From a checkpoint of a small transformer trained on Wikipedia: RMSNorm before each block.
Each number is 50 + 10 x the weight over the matrix's rms, rounded and kept within 0 to 99. Layers, rows and columns count from 0.

# layer 11 MLP gate, 320x128, rms 0.18, rows 214-319, columns 64-127
47 42 51 54 43 46 43 53 50 42 57 66 74 45 66 48 35 49 46 48 48 53 57 61 63 54 45 54 62 44 72 54 36 32 54 51 62 37 56 50 63 48 38 41 52 58 46 43 63 44 46 52 62 50 40 60 59 42 52 46 23 45 49 45
41 70 55 53 47 68 52 48 54 44 62 27 22 33 47 32 63 63 54 45 51 53 40 57 58 38 66 50 52 36 53 43 55 34 62 55 58 60 51 37 50 39 41 64 62 56 55 66 61 63 61 52 52 58 48 53 58 54 58 64 39 33 40 24
48 56 58 68 46 46 31 34 48 67 51 47 51 37 43 58 59 62 32 62 31 52 55 76 50 32 55 37 57 55 56 41 43 52 37 45 45 44 26 61 55 39 69 46 43 48 59 41 46 41 47 63 48 41 46 56 67 61 41 55 56 59 64 66
48 52 40 43 54 50 57 39 51 47 56 41 60 48 61 58 49 54 45 52 67 40 59 56 69 48 37 54 47 58 43 39 35 54 40 59 41 51 48 61 59 47 57 54 42 64 63 53 47 48 51 51 53 58 48 38 48 49 52 57 42 62 40 52
41 46 49 54 58 52 40 44 41 50 53 39 65 42 64 49 64 35 57 35 55 45 17 48 50 52 66 34 50 55 50 53 62 53 51 38 57 58 64 55 51 41 56 49 27 35 45 63 53 52 70 46 35 65 51 66 52 40 54 55 52 54 36 51
42 29 42 53 55 40 61 54 52 50 64 43 51 44 49 62 47 34 49 63 44 66 47 66 47 56 41 43 43 56 56 66 41 17 51 53 56 59 40 37 47 43 58 50 67 58 40 53 50 53 59 31 53 47 27 56 58 49 46 54 41 42 41 34
63 61 56 49 62 37 40 24 48 52 56 41 51 57 41 38 41 49 40 29 52 69 59 63 50 40 61 54 42 58 62 54 53 54 66 56 43 54 42 41 52 64 51 37 43 45 68 49 54 40 58 42 57 43 51 45 52 47 65 51 46 51 55 45
61 58 72 46 39 39 35 55 49 52 65 40 30 42 37 52 52 53 53 33 54 41 37 45 66 43 63 40 48 55 50 41 33 51 64 38 63 47 53 72 58 51 38 54 52 52 53 37 48 51 44 49 56 41 58 47 54 26 62 48 54 59 62 38
45 43 43 33 55 64 59 45 37 49 41 39 49 35 57 57 46 36 44 40 32 42 40 69 56 53 48 58 35 68 43 57 52 53 51 46 63 64 57 40 59 44 66 52 35 66 50 63 45 46 64 62 61 43 43 51 52 52 35 62 46 73 52 47
49 54 59 71 57 61 42 55 52 56 60 48 64 34 53 47 54 45 48 42 62 71 49 46 46 59 45 50 39 56 64 51 55 39 53 46 44 52 54 50 71 42 45 57 64 62 56 56 50 44 42 41 39 52 50 48 37 28 68 70 46 59 37 48
37 53 52 56 30 62 47 37 54 70 61 28 43 26 35 52 46 58 53 52 48 59 28 53 57 58 51 69 46 57 46 55 48 49 59 52 49 56 45 49 40 58 55 43 38 48 53 62 56 62 29 58 37 40 50 53 39 31 49 61 64 51 16 54
58 59 50 46 54 50 47 53 62 42 51 44 36 55 40 54 57 53 64 53 47 55 38 62 42 38 40 57 54 54 52 47 62 51 54 45 71 62 46 57 40 44 44 48 66 52 50 59 36 47 63 58 57 38 59 70 58 48 59 56 40 54 47 38
51 46 47 69 51 44 57 52 63 48 70 50 54 45 60 57 65 45 59 66 50 46 42 60 57 54 58 62 64 47 47 46 46 50 71 53 60 39 28 49 57 51 45 37 52 58 56 56 39 44 56 63 46 38 50 47 52 42 56 50 67 47 29 38
65 61 60 46 61 70 37 41 63 42 34 39 41 50 39 54 60 40 41 44 31 52 57 64 55 59 42 38 43 63 57 53 33 58 64 41 43 32 58 48 65 55 74 50 55 54 52 67 43 52 64 66 49 47 55 64 33 54 60 58 58 55 49 41
53 58 51 44 42 42 34 51 43 32 51 67 58 51 30 49 56 46 46 48 62 52 47 64 61 52 34 44 61 63 50 46 50 72 51 27 54 51 46 55 47 32 35 61 29 65 65 48 55 31 59 55 72 35 57 45 54 45 43 50 51 54 41 36
39 51 47 48 54 53 54 46 58 53 38 47 37 48 50 45 40 58 39 49 49 47 62 52 51 38 50 44 52 41 35 50 34 35 48 55 51 46 41 68 63 54 69 63 57 66 61 53 43 52 45 53 58 50 44 56 61 58 58 54 29 52 58 46
69 43 58 39 52 42 49 48 65 46 67 45 54 36 39 58 53 57 37 51 45 44 49 48 76 59 44 47 42 59 56 45 42 47 42 44 75 32 59 67 62 71 53 57 54 41 56 51 44 43 45 40 66 50 45 46 54 47 66 44 54 57 37 37
49 39 53 48 38 66 51 37 57 54 55 44 22 48 59 46 60 57 51 47 29 42 58 36 70 36 54 40 53 43 38 53 70 41 37 45 63 41 33 62 58 50 40 49 52 50 42 55 44 58 52 44 53 38 40 62 69 44 52 61 56 43 47 43
28 77 57 50 39 38 43 60 43 44 52 33 33 58 18 48 33 46 47 55 37 46 59 50 63 48 61 26 52 66 56 44 33 46 57 34 52 42 60 62 75 55 51 60 47 65 56 70 58 43 70 62 46 36 38 43 52 38 43 53 51 54 57 48
51 64 52 54 48 53 68 39 56 59 48 26 43 40 58 54 55 57 44 29 56 54 39 44 58 55 52 54 35 52 50 27 41 51 63 48 76 58 51 57 56 40 69 35 47 45 36 59 43 50 57 51 21 60 39 69 47 41 49 57 58 48 65 63
43 58 57 47 59 41 65 40 51 52 60 40 51 50 49 51 41 42 78 38 55 59 43 54 50 33 73 52 50 47 41 41 59 57 61 52 57 47 38 39 64 55 56 36 50 42 60 65 48 65 55 57 51 47 42 55 42 49 49 36 48 48 47 38
43 46 62 46 54 45 50 69 56 60 48 43 65 44 50 51 53 38 61 53 54 49 58 50 56 38 57 52 45 47 46 49 50 25 35 56 66 53 46 33 43 60 43 40 35 46 51 51 64 41 55 39 50 60 50 71 43 49 58 57 53 54 44 46
39 67 48 37 52 47 52 59 61 53 44 51 43 48 49 38 64 47 48 42 52 52 53 56 56 56 43 42 68 47 48 44 53 29 47 45 53 47 38 57 54 55 42 64 66 46 43 64 55 46 46 58 51 53 57 48 60 41 47 44 55 50 45 51
39 33 60 56 54 53 58 46 68 60 37 32 37 38 33 54 48 59 55 34 37 51 46 52 63 42 60 40 48 51 41 53 54 39 54 65 59 59 45 55 56 59 56 52 64 40 37 62 55 48 35 55 50 62 39 62 57 49 53 61 40 47 63 37
56 46 58 47 38 40 48 47 37 54 46 51 42 54 52 78 55 36 42 41 28 58 50 51 62 57 37 68 44 48 48 35 49 47 53 57 59 48 32 56 52 27 59 47 72 42 57 39 60 42 40 45 60 54 48 53 65 48 53 32 56 55 42 31
59 54 61 35 50 47 44 44 64 44 72 39 54 67 49 46 50 50 45 51 47 58 50 57 69 42 42 60 56 61 49 60 62 61 46 42 66 49 54 47 50 61 43 61 34 60 42 52 60 62 67 67 43 41 50 59 65 50 52 46 37 55 33 26
61 53 41 57 43 51 58 60 59 42 64 51 46 59 63 54 45 46 54 52 48 50 69 55 67 55 50 40 31 48 69 23 47 51 56 50 44 39 57 58 60 40 63 44 49 43 46 74 36 77 53 39 69 62 43 68 41 35 45 65 56 44 46 62
40 58 68 52 59 37 46 58 53 28 58 41 42 37 29 59 38 33 35 49 45 52 59 50 78 43 59 54 42 58 58 59 49 65 37 37 71 55 56 69 50 52 54 48 45 41 55 76 28 51 52 45 45 47 50 58 58 54 51 35 61 57 38 53
50 28 51 58 64 54 39 52 52 43 63 48 33 34 36 52 48 42 47 57 51 66 56 61 43 57 58 65 52 40 45 36 57 50 43 59 51 31 44 71 70 56 32 52 27 52 66 70 52 49 52 65 60 31 51 46 56 31 44 46 51 53 52 38
72 69 59 40 46 40 60 36 47 47 57 35 51 26 47 55 62 54 26 42 47 56 45 68 63 49 49 40 57 36 48 31 26 46 46 48 69 58 63 63 77 34 47 59 49 52 55 55 45 53 57 47 51 50 52 63 50 34 57 49 77 45 28 36
62 70 44 25 58 31 62 35 62 65 60 55 43 62 59 60 56 56 46 49 36 54 21 43 60 49 54 61 42 74 52 36 43 41 56 59 50 48 49 57 37 39 56 58 54 48 76 60 56 59 45 57 44 41 64 57 52 42 53 51 40 45 55 38
62 42 51 74 45 56 50 60 63 47 56 45 43 47 50 60 61 51 41 44 57 66 41 47 67 49 57 50 56 37 55 56 57 35 33 48 44 58 61 51 36 54 39 47 45 57 42 69 35 31 42 42 44 30 62 25 52 40 63 62 72 58 57 35
46 38 47 51 40 62 44 32 52 45 60 41 44 35 56 45 67 44 47 54 46 49 43 60 59 67 45 51 58 61 44 57 52 58 51 39 37 56 60 55 61 48 42 37 62 45 55 58 55 57 46 39 57 32 35 47 64 50 60 55 32 55 39 43
54 52 59 18 42 43 49 31 50 48 60 47 51 55 42 62 53 42 50 57 46 54 66 62 58 29 45 65 37 47 59 50 52 60 49 40 67 50 61 45 55 44 73 54 61 35 55 49 48 43 49 47 59 63 50 54 49 37 48 59 48 45 44 56
35 54 58 48 49 56 58 52 45 61 55 45 43 47 34 69 59 37 35 49 65 43 44 45 62 37 57 53 47 48 49 44 49 42 68 36 50 28 56 60 58 57 37 45 34 52 66 71 61 40 52 61 66 58 44 36 61 56 45 56 57 37 48 32
56 47 55 34 45 46 40 43 52 65 52 55 40 47 46 50 59 60 41 59 67 49 41 42 74 51 60 65 58 41 72 54 45 40 25 42 50 40 35 55 47 49 62 51 35 42 46 58 69 53 73 49 69 48 39 49 40 49 54 68 68 41 39 64
38 49 59 44 64 38 45 54 43 43 44 59 56 59 51 42 49 44 72 68 50 46 44 55 58 49 54 39 53 47 48 45 47 37 53 39 56 49 50 49 59 71 53 36 49 52 56 67 60 30 34 47 48 57 57 39 59 48 58 60 57 42 33 50
51 48 52 37 63 40 39 41 54 59 34 54 65 47 38 53 66 50 48 46 55 44 37 46 51 46 50 61 52 74 49 38 48 50 41 40 45 52 54 57 46 34 36 51 53 53 67 45 61 46 47 57 69 56 48 68 44 47 53 44 26 39 59 55
60 55 47 23 50 58 40 47 28 43 69 52 35 46 49 65 48 39 41 42 47 58 66 52 53 52 60 45 62 54 51 42 50 34 59 47 61 67 49 38 69 40 48 58 57 52 47 57 53 46 46 52 41 27 44 37 60 51 42 42 52 54 54 48
60 66 54 45 39 38 70 50 53 38 52 46 40 55 50 56 58 51 45 36 25 47 46 65 62 47 61 41 52 55 60 58 29 34 41 52 49 43 58 46 66 55 45 58 71 58 63 46 39 38 72 45 41 59 60 61 55 45 66 46 46 44 58 50
33 56 45 39 53 44 59 46 43 37 53 43 37 49 34 50 37 44 42 44 52 45 71 58 63 63 51 51 60 45 55 58 46 53 59 49 41 64 27 63 60 62 70 23 48 53 67 72 67 41 46 51 48 36 37 36 40 31 59 63 30 43 56 42
66 53 53 60 61 49 81 28 33 58 58 46 57 31 50 45 53 37 37 57 45 57 37 57 46 46 35 46 50 55 47 36 53 60 52 51 71 61 51 61 67 60 62 44 42 60 37 47 31 53 53 39 34 62 57 62 51 60 56 64 45 55 54 59
62 45 35 49 59 56 56 35 56 54 40 39 37 52 47 48 58 51 51 57 43 52 41 41 71 40 56 50 33 45 49 57 55 57 45 74 50 66 47 27 46 44 49 30 41 49 55 51 54 55 73 54 40 55 58 69 65 46 64 54 43 50 46 66
47 50 45 51 47 28 63 37 50 40 44 53 55 45 37 50 66 52 51 37 55 49 44 42 57 41 50 60 56 71 51 48 47 59 43 28 46 54 51 42 54 48 58 33 52 44 29 66 50 59 48 36 45 66 63 52 46 61 42 90 34 59 51 58
46 49 44 63 38 41 51 33 32 60 58 48 54 48 50 56 58 56 42 63 32 40 59 58 51 39 44 48 49 49 66 48 47 44 51 49 51 31 51 58 49 38 41 49 37 51 44 57 38 46 47 59 50 55 52 52 67 45 45 31 43 43 53 32
62 73 47 59 41 36 47 62 71 57 59 41 34 49 49 60 70 36 43 41 48 55 38 50 60 51 31 64 52 53 46 65 49 59 47 39 60 56 31 48 63 37 38 45 49 66 35 45 56 48 71 48 73 54 46 49 53 55 56 41 39 62 66 49
56 50 57 52 47 46 43 47 56 49 65 37 42 56 58 65 50 50 48 52 41 73 47 51 55 49 59 65 46 45 51 60 55 53 45 44 51 33 69 49 44 52 46 52 68 55 62 38 55 38 46 45 50 48 47 53 65 51 48 63 50 51 54 51
57 34 47 51 51 50 41 55 65 54 72 46 54 38 24 48 68 53 42 40 44 40 54 75 69 48 47 65 58 60 46 38 54 50 41 31 59 30 62 60 55 42 46 52 51 57 47 60 64 46 53 48 55 76 62 65 56 46 49 51 41 50 45 29
62 49 75 51 41 65 34 52 50 48 50 49 42 48 44 48 67 48 32 41 56 64 53 50 64 44 64 32 46 50 37 47 30 48 65 36 54 42 43 52 46 65 67 58 38 45 48 55 59 45 35 58 55 36 45 61 46 46 45 54 44 55 36 34
68 51 78 47 49 38 31 35 40 40 55 57 58 47 48 44 61 47 40 44 61 46 48 67 51 44 53 43 44 60 60 47 48 59 43 39 52 50 49 68 58 51 43 52 37 69 65 50 40 60 48 56 67 49 55 28 52 52 48 46 54 59 66 38
59 61 49 34 48 47 53 50 33 22 77 56 22 34 24 63 40 66 40 46 57 56 50 55 64 50 66 46 41 55 44 46 43 52 52 46 59 52 50 51 54 53 75 42 59 56 59 55 40 40 57 50 41 49 41 64 52 53 46 58 56 40 36 64
32 61 52 46 60 51 46 47 47 52 54 55 51 45 48 43 60 40 45 32 33 53 48 61 49 39 53 44 69 51 57 37 45 44 47 62 56 72 41 45 47 41 54 53 45 40 51 58 58 33 47 35 48 43 37 39 51 52 56 52 68 36 45 42
60 55 53 33 54 38 64 59 48 38 49 47 62 41 56 63 44 57 37 35 36 60 40 74 55 49 53 42 47 36 52 43 57 56 69 47 58 46 60 40 40 54 67 18 45 49 55 53 46 49 49 56 63 51 48 49 52 50 72 58 57 41 31 49
49 50 43 62 63 46 46 49 71 58 56 49 55 48 41 58 59 48 47 64 56 45 54 37 68 46 53 48 59 53 36 46 53 48 53 45 51 34 29 44 64 52 59 63 45 45 40 78 58 34 53 56 66 34 45 61 50 35 53 64 41 36 38 28
57 59 68 42 52 65 41 62 45 53 47 50 51 35 48 54 62 56 80 56 34 62 51 46 66 65 67 52 43 43 51 50 66 46 55 44 46 41 60 50 55 32 62 14 54 57 61 50 28 43 50 40 62 43 50 41 58 47 49 48 56 49 32 57
62 66 42 46 38 56 35 64 37 65 49 55 51 43 50 42 58 35 50 25 48 59 39 47 53 52 46 41 48 43 51 46 36 44 57 60 55 58 58 38 40 44 53 33 54 63 66 56 58 70 51 42 60 49 51 53 42 45 39 50 59 44 55 47
55 53 53 45 45 59 64 46 35 37 58 60 46 37 54 46 61 46 67 43 37 60 46 64 48 43 59 43 52 45 55 63 59 44 39 34 72 33 58 40 51 42 57 53 44 66 50 46 61 57 42 78 50 59 41 68 51 48 46 28 45 46 32 54
46 44 59 60 60 47 48 34 50 51 39 47 66 37 39 57 47 40 41 33 52 46 37 51 53 46 43 54 45 65 71 51 62 37 37 46 47 59 41 51 33 44 63 55 33 60 34 63 54 50 52 55 44 61 61 72 49 22 49 43 62 54 67 53
51 49 44 50 72 54 28 53 38 55 64 50 36 55 54 55 52 34 36 54 41 61 28 64 47 43 66 51 57 51 66 56 59 19 50 44 62 55 37 41 49 45 40 54 48 44 54 74 41 52 55 41 51 47 56 49 40 41 58 65 54 60 46 35
45 46 44 52 54 62 38 35 33 70 46 39 42 35 40 50 49 50 45 57 45 70 35 58 54 33 55 52 49 49 68 43 40 35 45 41 56 33 53 44 54 34 57 40 61 54 57 56 34 49 50 52 53 56 61 49 50 49 63 49 52 65 54 39
60 63 42 56 55 42 64 63 60 46 60 54 37 51 45 47 70 53 38 47 41 66 55 45 60 41 58 50 45 45 46 58 43 50 62 46 40 43 48 50 58 34 54 44 58 35 56 39 46 42 56 48 60 39 62 59 37 49 57 63 46 55 43 47
46 58 54 39 53 41 54 31 49 54 54 46 43 48 71 48 56 46 62 38 49 52 34 46 50 53 43 65 62 59 44 65 51 55 38 57 54 49 61 42 60 32 62 43 42 67 54 73 32 48 39 45 57 59 44 46 43 37 47 56 51 62 56 67
61 47 48 56 57 40 38 65 46 68 34 39 43 41 35 61 62 53 61 52 50 60 56 54 48 34 44 46 49 52 48 55 53 49 45 33 44 48 37 54 54 48 42 49 57 31 58 63 54 39 58 61 59 52 33 62 45 50 49 47 42 48 43 46
51 74 58 60 57 39 47 54 44 62 54 41 34 51 48 53 58 45 39 46 51 52 54 42 55 55 41 61 41 60 57 41 56 49 36 38 55 63 67 67 52 34 64 50 60 59 54 67 60 40 66 67 43 45 55 58 44 61 43 63 54 57 41 45
48 48 49 58 47 35 57 46 43 65 51 46 46 53 52 62 52 38 44 35 49 64 42 78 55 43 44 41 67 51 54 31 36 65 72 42 47 33 61 49 54 53 57 41 36 41 51 60 39 51 50 44 58 52 30 54 55 42 36 34 57 46 49 55
38 47 47 40 45 59 43 34 49 46 40 42 52 39 65 50 52 36 62 54 43 56 40 57 50 54 47 53 44 51 35 32 56 32 52 45 48 40 45 47 52 48 47 47 72 44 56 49 64 40 43 59 59 39 38 54 46 50 58 73 70 57 56 41
59 44 46 57 57 54 60 51 52 52 51 51 56 54 39 51 59 49 58 54 51 54 36 56 48 51 50 51 67 43 67 42 56 30 53 43 65 49 49 48 56 32 36 54 35 67 47 60 45 50 49 43 40 52 53 48 43 35 36 33 48 45 58 20
48 34 57 57 62 53 46 44 48 48 64 47 63 33 58 68 68 56 46 28 62 45 25 70 58 33 45 42 53 52 50 62 60 43 32 47 56 50 34 54 39 51 52 41 52 58 47 38 38 75 47 44 49 50 41 65 46 57 56 44 49 71 52 51
43 48 48 56 42 37 48 65 39 51 73 44 46 50 41 53 48 37 54 49 41 42 50 52 55 38 52 54 42 55 55 57 45 37 29 44 44 52 57 60 69 42 52 44 44 45 42 48 55 49 53 54 57 71 48 57 62 51 45 54 40 53 54 48
72 42 59 56 46 62 38 63 39 25 42 61 65 55 37 56 43 35 56 26 51 43 50 52 56 62 58 53 39 56 40 50 50 58 53 48 66 58 64 46 47 53 60 42 52 47 69 54 62 43 47 46 45 38 55 40 52 61 60 58 46 58 48 57
62 43 44 56 63 52 59 45 49 48 49 49 38 55 64 46 54 47 52 54 42 61 50 46 40 47 63 48 56 49 53 59 41 40 39 42 37 48 38 61 44 52 47 30 43 59 63 48 36 29 44 38 40 49 47 63 51 55 54 60 54 47 55 55
42 46 58 60 43 56 48 45 54 61 42 44 30 64 41 55 67 59 44 61 56 51 54 50 67 52 67 50 45 53 49 51 47 38 46 49 45 67 38 60 64 43 57 26 54 43 49 70 56 71 62 50 53 55 45 57 64 53 50 48 47 42 58 48
60 52 53 47 57 57 57 40 60 68 41 26 66 23 43 61 53 52 59 40 75 64 47 54 56 49 35 57 58 40 53 55 46 55 46 35 60 50 46 51 44 49 45 53 43 47 54 56 50 49 45 46 44 51 43 44 34 61 60 69 42 42 29 57
55 53 54 56 56 50 44 58 58 44 58 45 25 50 51 52 45 60 48 44 47 42 64 48 72 50 45 57 40 54 45 66 39 50 37 59 49 45 42 63 59 51 49 47 51 46 57 67 49 52 58 68 56 25 56 35 39 38 47 63 38 58 37 42
55 47 49 61 56 55 54 36 53 64 30 48 61 31 51 45 53 46 65 35 58 29 56 54 54 43 60 62 37 73 51 53 56 43 43 69 38 50 55 55 39 41 48 46 51 53 50 49 52 40 54 58 63 20 64 45 59 48 55 53 51 44 34 49
53 47 49 30 58 48 46 38 61 49 41 32 45 25 45 51 46 37 61 47 46 59 48 59 55 49 47 48 53 52 55 47 58 41 47 53 50 50 51 54 45 52 76 43 39 69 70 54 57 49 60 42 40 64 53 55 52 47 54 56 31 54 52 54
51 39 37 52 63 35 47 44 56 75 52 52 57 49 46 57 81 49 39 32 61 56 54 62 53 53 64 56 38 52 40 53 53 43 48 57 52 61 55 54 62 50 65 30 45 34 67 60 62 45 58 60 60 36 55 56 68 35 49 51 49 52 44 44
42 51 54 40 75 47 50 44 43 50 56 41 46 51 64 54 58 46 26 50 51 64 52 63 60 54 58 33 54 52 35 54 39 47 49 33 42 50 33 54 56 45 45 33 55 51 43 59 59 61 54 63 31 55 47 51 35 51 46 50 59 66 49 37
56 59 60 46 74 42 59 61 38 62 47 64 33 47 56 72 59 44 69 55 57 46 27 57 57 44 51 38 47 41 48 49 33 29 54 55 71 33 47 51 67 35 55 53 32 57 51 57 30 54 70 52 62 45 35 63 67 41 34 54 60 59 58 49
51 61 50 43 48 50 48 48 50 48 62 38 45 32 43 45 35 39 29 63 30 59 44 67 55 33 39 65 54 60 50 36 47 53 63 51 66 43 55 66 67 60 67 43 61 50 47 61 55 39 35 38 33 42 70 48 21 50 55 64 44 55 45 53
49 63 52 42 60 49 45 60 48 58 58 52 50 53 44 61 45 34 43 46 45 60 55 53 57 51 49 58 41 50 49 43 48 67 70 68 35 52 53 53 66 66 53 53 37 67 40 38 38 42 40 39 54 46 43 55 54 59 41 45 37 48 42 58
63 54 47 51 45 60 32 50 29 40 47 48 49 56 40 40 46 39 66 41 64 65 37 50 65 44 36 50 51 50 42 49 50 35 51 62 57 51 48 50 49 48 42 40 54 45 58 58 62 42 54 56 53 45 43 43 64 37 59 49 66 52 38 54
47 42 72 44 54 48 30 32 58 45 47 56 40 54 50 61 61 38 44 48 42 46 45 62 58 55 53 65 42 70 42 40 46 53 55 62 50 44 51 55 67 42 50 50 51 41 61 38 51 60 47 53 61 44 58 54 34 58 30 46 52 49 60 43
49 37 58 47 38 49 45 55 43 43 44 32 48 67 47 58 40 37 33 47 52 46 60 55 58 53 60 36 61 66 37 53 49 48 55 52 70 50 48 70 43 54 56 49 68 61 64 53 47 48 58 60 53 69 42 45 54 47 67 45 40 57 57 47
63 64 51 70 61 39 48 68 37 58 73 58 45 41 52 49 62 49 56 63 46 74 38 59 49 52 45 50 41 59 57 56 55 43 44 30 60 34 53 51 61 36 41 48 49 44 72 48 50 41 58 56 68 49 48 49 55 54 54 49 52 57 31 44
54 63 51 64 49 57 71 40 20 72 65 49 36 47 49 66 51 56 55 36 54 51 51 56 50 43 53 44 46 65 58 45 38 55 64 67 63 49 54 63 57 43 60 45 33 53 58 58 44 63 64 70 49 57 55 56 55 33 50 42 36 64 61 60
56 67 56 51 51 65 41 47 53 52 61 41 46 47 56 62 47 47 56 51 51 45 44 44 59 49 41 55 38 62 65 54 57 56 56 43 60 39 52 60 46 44 50 34 75 55 56 60 46 46 46 55 63 37 48 32 49 42 59 59 47 61 53 47
45 64 57 59 50 57 52 55 48 70 45 48 61 52 35 59 61 32 44 46 39 51 62 69 74 53 56 41 63 49 61 39 36 29 56 40 48 60 55 65 60 34 68 61 31 43 31 62 43 51 43 61 40 55 64 32 53 45 53 52 62 45 42 31
55 39 35 57 50 47 51 39 55 49 57 54 45 37 45 58 50 44 43 36 36 38 43 53 54 41 43 61 49 62 58 46 47 64 47 45 77 74 59 40 58 31 61 38 54 59 38 54 32 33 38 42 57 61 48 69 50 50 39 38 63 59 44 50
59 44 42 56 56 47 51 49 42 52 59 31 50 28 40 66 49 51 58 31 47 32 51 55 66 42 65 47 36 60 51 48 68 49 46 58 62 46 31 62 56 65 73 51 68 60 62 41 38 52 47 50 68 41 57 44 52 61 54 65 67 41 38 63
71 44 45 48 51 51 62 51 53 55 40 39 41 36 46 46 52 58 50 64 56 58 59 57 67 45 63 49 60 62 60 48 57 56 35 47 38 40 50 37 54 60 57 60 35 67 39 53 49 57 62 60 36 42 51 56 54 47 45 54 52 47 38 37
73 55 47 45 76 35 32 50 53 62 65 44 55 52 55 59 57 43 60 47 43 54 39 44 65 53 64 47 42 41 46 66 53 44 50 47 60 31 27 39 54 53 47 75 59 65 63 64 58 34 43 47 45 40 31 60 38 55 42 55 52 51 49 45
57 67 51 54 60 57 55 57 56 61 54 70 54 44 39 43 50 54 59 45 49 71 30 48 49 60 61 39 39 56 43 62 54 38 66 40 51 43 49 51 38 44 52 59 61 72 53 66 65 44 47 56 54 44 44 58 53 30 55 67 52 40 47 52
48 47 43 38 56 36 43 73 47 69 44 44 48 64 47 72 45 38 73 64 49 53 52 58 45 56 60 51 35 53 55 59 46 35 42 41 56 47 51 53 45 48 37 47 52 60 43 46 50 56 45 58 58 43 46 34 66 39 49 40 57 45 55 32
58 69 49 59 64 35 30 65 37 57 56 58 54 48 50 46 38 56 58 52 56 46 54 60 65 51 60 32 67 50 51 51 33 38 40 32 70 43 30 51 53 39 44 35 31 53 56 38 53 50 56 46 47 53 60 70 55 48 41 43 60 41 34 37
49 51 47 75 51 65 41 41 65 57 49 39 54 32 46 47 67 52 54 51 42 47 50 50 60 39 47 53 33 56 44 46 42 59 47 37 51 35 46 57 42 50 33 42 48 48 29 72 56 60 58 52 45 33 31 76 45 57 54 65 34 45 46 27
37 41 40 73 59 26 70 60 49 63 49 41 41 55 47 60 67 43 60 57 59 50 33 58 59 60 45 65 49 39 39 59 61 38 45 44 53 42 47 62 60 27 52 31 49 46 45 60 55 67 67 72 55 68 50 55 64 36 69 49 35 54 33 57
46 45 47 50 71 60 44 43 42 44 47 46 45 50 75 55 49 34 46 71 49 69 50 49 48 48 60 41 36 62 50 38 45 54 31 49 50 53 31 61 50 62 55 51 47 48 52 55 38 65 42 52 48 37 64 58 53 46 59 45 56 52 34 43
62 72 66 37 60 58 42 30 54 47 43 57 53 52 47 48 54 39 35 49 61 58 41 61 64 49 62 54 29 60 44 56 64 61 48 41 55 46 51 44 51 48 53 39 68 44 59 50 60 64 40 54 37 64 54 46 47 50 47 70 40 55 39 49
54 50 52 42 47 35 39 22 41 59 43 44 63 51 29 58 49 45 49 49 66 48 31 45 50 55 27 57 52 53 56 59 49 55 41 41 49 62 42 64 50 43 67 44 45 52 65 60 54 47 51 73 38 62 52 56 49 50 74 39 58 51 48 49
37 54 64 64 57 57 47 56 51 47 35 64 53 45 55 46 66 47 54 38 53 51 54 48 44 37 59 33 48 68 46 64 65 44 60 50 49 45 64 54 51 45 67 47 64 48 54 52 46 48 61 49 62 39 68 59 46 51 42 51 60 36 61 53
53 46 47 72 45 61 67 37 42 50 63 44 34 48 52 60 72 54 39 53 45 55 43 57 55 65 66 52 39 40 72 47 37 44 62 53 64 62 42 38 48 33 49 49 46 44 47 72 50 52 61 69 50 62 31 44 56 71 53 55 42 60 55 53
59 46 43 54 72 40 38 59 54 61 53 44 53 56 45 40 51 31 56 39 58 38 36 47 68 63 46 59 49 51 38 58 53 56 29 48 51 61 56 46 58 57 47 51 29 55 48 55 59 57 63 67 39 30 56 56 64 50 64 35 62 55 30 40
38 48 38 48 54 42 47 39 47 68 46 43 47 41 57 42 62 28 52 38 45 49 33 49 61 49 31 49 38 37 56 60 62 38 54 53 67 47 50 39 56 41 53 45 45 46 51 66 75 52 60 80 61 30 49 58 51 38 68 49 56 53 34 41
71 45 58 64 40 51 60 39 49 52 65 47 27 56 31 52 50 43 33 71 43 47 49 68 64 46 68 52 39 40 41 49 63 57 65 54 60 45 39 58 56 61 57 44 69 54 32 63 47 72 60 51 51 47 49 56 56 48 45 51 45 50 46 54
42 45 58 25 64 61 48 65 56 43 63 41 36 51 35 58 52 31 43 65 39 62 42 64 51 60 66 48 40 55 55 63 62 43 53 34 73 60 39 50 46 54 39 40 53 51 51 65 53 43 31 62 53 24 28 49 53 49 48 61 57 46 45 37